python train.py --vocab_size=8192 --tie_embeddings=true --weight_decay=0.0 --decay_fraction=1.0
Each number is 500 + 25 x the weight over its row's rms, rounded and kept within 0 to 999. Layers, rows and columns count from 0. Numbers have three digits each. The size before them is the row's rms in percent of the matrix's.

# up: layer 2 MLP up, 768x192, rms 0.0717, rows 740-767, columns 96-191
# down: layer 2 MLP down (transposed), 768x192, rms 0.0713, rows 740-767, columns 96-191
up740 099:487464476496492482469500523553500520463492482446504494506465499524485526523530489537521495521461490489494448484516488514512507454505507523501475503498518515497447526465556549459502490512525513430538493516486484500527515456510507467472504497488526495454458487491502452484485538525521510462
down740 098:489499513486535527481526503464544539503511486543468519476494537491480498518487496515448506508456500513511557462497522503456502524519500503483526502556497515484521474504447471556494508504484451493452504476484542515480482542506477514467508505512469520505487476490538540527492480479470521443
up741 101:528509527475498501495489508506485507486513506542492481495480542513519484502508486513446517476537555447526468550462482503483517514498473487553523560530475504539510497459538467517519440520540497515455491533510528507510534495490500480487498441521514492491525462497508492482484498511553488522
down741 104:469506526476486533498505507489524479459519500484547535491503492520493464486501495487502489537497512465516538470484487490514528464489499542496517528533496481501503480537510491508526509444483506497528565470472499533466529510515529529448493468501509473505519528479517478437532483522486477508
up742 092:490500496505496473495493527488495498505459540497517546492499507461497508480476498492487525460530535479501468481489539502484505546473501528554521506494554516520498492515513491523473495441509517512507496505472500522453475504465478523527564475495482509532525499507502525525469484490513450491
down742 097:506517482461551500515522559510494555515523504485549463508472508478489507488507499518502550477506474463455506491524475505465462461519509462498500511476475550458474519443513447464485472500503512492494491522505492505525527512538482494529479523520528481470514529459504516486467521494513513516
up743 102:466486519457521520458513513552492484522488470522485469513491479520515493513497493488549498490487466506555488507487519496535552521450542523500544464545504513505507517446471501529467488525490501471496517472475495512558479474512513499440508490511468467511504474493505505521446532495509504484
down743 103:515495501488435492470521561514559503531496516504464514469457541486493470506477512538507541493501496502511484486512530516464494452510492500481472461471528475519522502505487504490494520491510498463481505553510541550531568505505507535510539521498472494486530504514475521514529496519513535470
up744 085:532515516498490506522470499442509540524465511497512478510535521499486474506450511490496530482507519497533479536497501517546541563467497501524505511527465490492495509523543490504513505487552459480506502508500537496532494558501500492540479461521501499465510475468483508482443468508497543503
down744 091:520511484505493475492532515510536529506512504534516475475561487474491509461547530491512524462525510499521500469490530558525528518498498533535514498526502487489526467491476473535516497501480506472480519499491533500486520500464497471517522453541512506514511455474458515469496505522453484515
up745 098:523538569500468530484502470525457489470487516509496507483503480515487482529525445542517476455505486445534536525493495507495491461512517527535496558557503444535558474497525484518490469498522493499522473492515540505504507447535466494542499495535509491497495530505523487471517449468532512482
down745 092:461507455476468485472483520506478540532485489502502444528490495483489516488513490528451495522462500526502488482501471510482540516492479497498510491451516520511502513549491481469507497497512495489501515449483511495478503526481496482506477501516486464495441519530502523527515465467424501527
up746 095:501513546468533520517446447467488501516504478513466495523499517521486478497492536488499494492516501480500486533519464514531466511485459471509523520492478528477498518525512548482522536491506540501505521471484496486481498487501487501487512454543488493522517507564502496528533538484552513524
down746 096:483496493539518510529534534516513473508532515481501469444505512517509519547496509496555468535488499493537490463507484457486493466484553555465488482485520486551463496483474497476553518467531513487499484484535478478475464489511489489529482502501531518503517462467464488516459460520512455457
up747 109:521513522532495554459478529536455495499504540518489525503494499523483459477498483507471517495493494500505496474481516516495469531468490474495480515523558513555490489514482513497526498554484459478459513540531471538542523492541483479504511499468507485460478461461528478472500495508517510482
down747 104:478542500478474486505495514502453503480532487464503516486514474545521536480526477513502502524506532497487528482455486482522490479486503457515505502515484493529493520502473478496514497492474494517477493498503466486535509502496517502522487496490477482552524486467519487524532476512496548489
up748 097:500538524499502491467530567551476496495523473510500509493496505500479504522485484494528526504522482500492516474477534481540517514500488475478475492531507544522472500515561500509526509522522522507494499507509478480479491529487481490479519502516494512515495534485491537529540514546486483500
down748 104:460475512475493491491511483496472541475473525545478504491477462557537472492497538494480487475512486543487531509472486501483494499511498452484505547516532486524503489500471495500427505550511524493510498530488443481522466482445487488497509530504501496525482475510470515497500466485491472533
up749 098:523464487500474498484469521559447483487463495474483468504483536503520480472460467502542550494509533528505543550535466484502500517508496526495514514507506524518521511463485524518532468504517490517521494477534507487509497538469487483502496498544502542482532504520490478502523481494525519535
down749 096:513503556491488484487514470511563533484504506512522537507485494536471534496505479501485498518530527500503528479489518501530470524458507484519493466509559550456489490464528507464504523483483521488493475523503488477548482498494509527482504520421526463531496491473440467498488487513506456502
up750 101:492477515469569462484494495494521503499413487478516436501457484544518510479493483466499479505480472568502509502496479482469538498477516508497508509488493427516499490500515467470498437486435508497490531496548476513501534497477527517498487491488520496533473542494495529493474499497531485466
down750 091:525489496492490508502520506482510487474492527469497485477515515496527499519433517506476483510495455487541470486453505520511507525533507505518526504484487497480534487514483519506498550505452480502503479525474507476523498483504467470527547526448483469525454512525533470499508495520453507521
up751 094:510522510498496468510522497486547487476506516543457521490477496465484459491497550516567504477508446520480491509498517486497547474488516529529497520475517487560476463508507501534524517482498499463508491533520580472499489519488538489515509485467519478483525444529514486476476484498535473485
down751 093:502520509490499480518494525500480558531504457482545472451493458507498515506471497534511499529483473506521491483531527473519493445476520493488509505441465484480494503505485517476522467531512458514522505520529499546498463461447448499488467521482498496489507451473516563498475485526468440517
up752 095:507526486481510554492515475511512495489490518510482531491538504502491489538482473490526499460500526498515508548469495503465531487490509526538510505496457505437477513488511517474469502454484491469464519456463510516516496481456488507507505484502478502438491520554544468476517510488476493510
down752 090:481515466498506479518477536523479490454498511526504464510526507525481556424473472470453461486489443484489522500538492515497470498474517508537468460496480484506497507516482444536491463556508478535557478495515493459495482546525536524495487534485529495504531478460480489526460469487533500449
up753 101:495459500505471488506510479489514510509451512470447486479501494483491470512517500505502505478550495482458484480476525497528474499512505478468535436446497490488484487466500512471501515523478514512501496476521494539490510488523445512532523461494513506531504509555497500477519486453445479502
down753 115:542540498474523481455439488517487489457513525443472509520551514494538505484484479518565469475463534441476490486507481470528496503444470516503532526548529467485464492502495522475505523518500519465468485527473541523527482448542511497508493482499502508514500495494484494505472550513526480494
up754 106:527523519539479520467479478470484531462473515479474482529539541486514504485514570519510482504517513516498461493510504482496485497462488542475522455486457466491468489533462531495490478482500519530470467514492524453496533540526475472484520505525517518486474520541470509499488508488505481509
down754 107:490518516468519497506461527487475534500466501522443480514510513455553490467490464467512532493530528506499468509531484480551504505484483502459507467517533508476482518521502515447483485501473501511516470475510544460469553488497534475512486500477562465492477498523537510520503483486488506484
up755 099:512474504525485478474472526492486491488489525475473497483506485525476497499501489506513555509500485537511518515508464489515494495484513506488486481488516499539524438504507512479502513507507501466497468451492539429503490501502514498504546532468505508466506475543544516472498443472453508465
down755 098:543459478499453488542527519488447496498519507505489484541477519530528509477488503542530475495490507487486480528472511478512529527510494520473488533475528491478530541477493487524485488543479505502489462480485467501494533472493481496486509468507458519538535513480487459479497521507481538490
up756 094:494470495484512512495505479542477497508555523536467523533469494553480507498528477503521535526497504475472528465511505506523504551530520471495475504495515489506521506500479474488579546499481498495487475514515529530544513466476502481534535494478484527469486489481526464452509499555482505502
down756 108:494488484460486490486481495524511484534449486510504506474488497468514497509544510501480470492494552523472486521485498465524526509508495477501517486500518533492518471506518500494526500506495497525495461439522554489500430492560501505518484481529464512527516490473442487510487481516507533506
up757 100:452528541497471476462487473496462491565497532466528517508490476511521448494517515441495504520495527486517500488499515469490523547513507507549485485510522469463521503477529508502505492464514531469505518448507522481529505510493515487505546511524503488488467466527462541509506506495500502491
down757 094:524456484534483532541508474512518531503544524519463447482499515468496528547484544515479505492510517494500482485489537518479529469535524484477545524496491525511526481471449522503503517523473473481472475519469564503483520475459496478452519499460497532462481503516551478486500469514467477521
up758 122:497481480462521493496508512510477495472534549529485516482522490461447525490475503508500532560475540520509511494500502519507526542513533490506498451506477504525495492538523481485465515468496516516471482485533553516460467534494504494567484491504513520475475529448513535519521464542516513476
down758 126:479508530533516499486484523489520473531524493533517524512495514505477470464466505471534498509479561564527498470509475512521521523525518484521493473503514500521483478483565508448488523516525487510462507501511530516490529538505460500546509510462505493481461520493528512492515477495528507460
up759 093:525499486515515476455479497484519543498478485503500515470481519527484500517483481490504496487531477514511471509516540535518469501476507502516489539470490523510501488512516461514497569481452506509542528499448460466488504482486498511514461489544475517521526503541503504530495509495486487519
down759 103:475512500454449490486433489479516495487480522540472494532521497513460530481536497499523470484490533485497481515508473479503524523493485434490500510530490462474505527521491534423467493499495560471545488512511509476483494443531499483518522474514548504529475520464514486501532484522504527479
up760 098:511502516509476499515496550517513555480505498469470523501478537527511481546506486491531518477528483486535514529535545538465534538536514498481465492502468544557488541516490531505472504458499542514501491472474519470483503501503523444493474484500509520475541500488510535498480494503481490491
down760 094:530508533477495494525477491505476493522485512474506519537493533497497476482480494524532535530514486489538526546522531473466507579478486494495508480485496509468458495512532507496469550484518509467501501497508489485513536533496461503523501518477524473472513530531463442462487518471481467505
up761 101:510495471524521495522574496494516530497464517518510520487471509496511466540501504493517475494573483479505504505497526516524479522504560478514484538561495516520502518495532487486507509473493488520536500454481531517504468487524522501541549512499494476463459514527496491492496477472489456517
down761 103:495491508459468502504503498537439486505447529504545525502455487495534504462493524493506501481482447473493490506497496460519516510472525519498511434485521507514493517539515510510489515520517510505516514511504498513503477529541491503484485510454502483498520507509564500459497488464482545507
up762 100:526479476506494500499471479508521538497471513486525537502508463493472491534524476500541509469516524515463546515544498497516539507488512502473485527483433488479435494512483498509552501543503484527528505491497494480469530546461552532503471530488462477512467487473518550520492514504510508502
down762 093:482474503536510520537548509498542500471491499479503524541487504525494517476522539508495474518499485506503522482497482500471467529513512525493525507530467481482543500501499504521467529491464486525485527521503513515475469539451470515522515517522487542492490457532442483517483546503545464460
up763 090:545516495530499511509525486490501505503476508506526541547540503515524495507451489524462512537494478503479485516520492483456527530527504515528475518530499524551498511476539513529529504426512511496530504474515538492497478477522463482515499486526515538504512457493525478450554472495531490457
down763 108:518562514483544493490497485484519529513499528504477488477484526529522496483555514490484506484496507490512509452530526528558479493503500544471549514488524485471526506515514476489444488482459462525468518470512537502499516527491475475534524516500504464504483513517515478512495496538541552496
up764 101:508501522557522496502514502516523540499489426551494474495511508492535466521527487501508506528504510484543502451532476477554530505504509478506509462580495445504526490511500515472501541476489492532505487483520534548445492524521495544500501522485502477502446458482516518489518498503461524496
down764 098:482499524490474549496535543484459516518512507497507520503471518507481520489513473484471505473518496493522518518447496500500526498510498476503538455421478503493451502503566522481506503565551516511512486487497512473527506511492498508489524513478515472514444475460532483532475516505486533520
up765 102:470490493536507548537485516503516471496459511501497516515487542544476506498524499461514517560534476450510471508459496511460478469532502474470499507489494509484558480495490501497523463497517476482520475491500498531507504553459481490532564477480474527509485500542514507450501510508551467544
down765 103:462538523526477508521521487490528512500468489520490513532491507483528520524499504518466492508492509547469502500505504486518507504501500534518469504511455528507473516489496489441468552494516551519508503481483508514515505468516494515485494516485557518517470456432512504468519533485485539506
up766 093:481495448509525496472531549496546514523501489526494472512542540498536508522523506501440507470545519485528504480500499533527516556471464465466520500560492524498516485498541484510480457532484528491483491539471503472507542476541495479472503494481498522490532493490517512528480518481483515512
down766 094:489514519498443542503489550503466488502489486471491482540468468485545455476502507554544500508464507497557490506515530548515503460523520507538525490468499502526500527477497492471464498525537520493466523487501486487458482524475480515524502481481492505483503527514490503524479529521516526500
up767 109:499479497490500476449529506487491464459474483490470513470572492495526568499473502533499550554463485468503521535471505534522508507510469529463515457533515539494507498486519507499497494469474463500488487482504507481487485496538518549478516464483536466489507485562511518486485467506481535483
down767 099:509510488526494551545509478474520511521529496532515495502496527498498486496524488502541529523517444454507451508507529547460506481506516480471494519497453482476503526468466469528490562484537505514522519541527487481445469516497506568476548530482419545473540503457464462529513504507496491512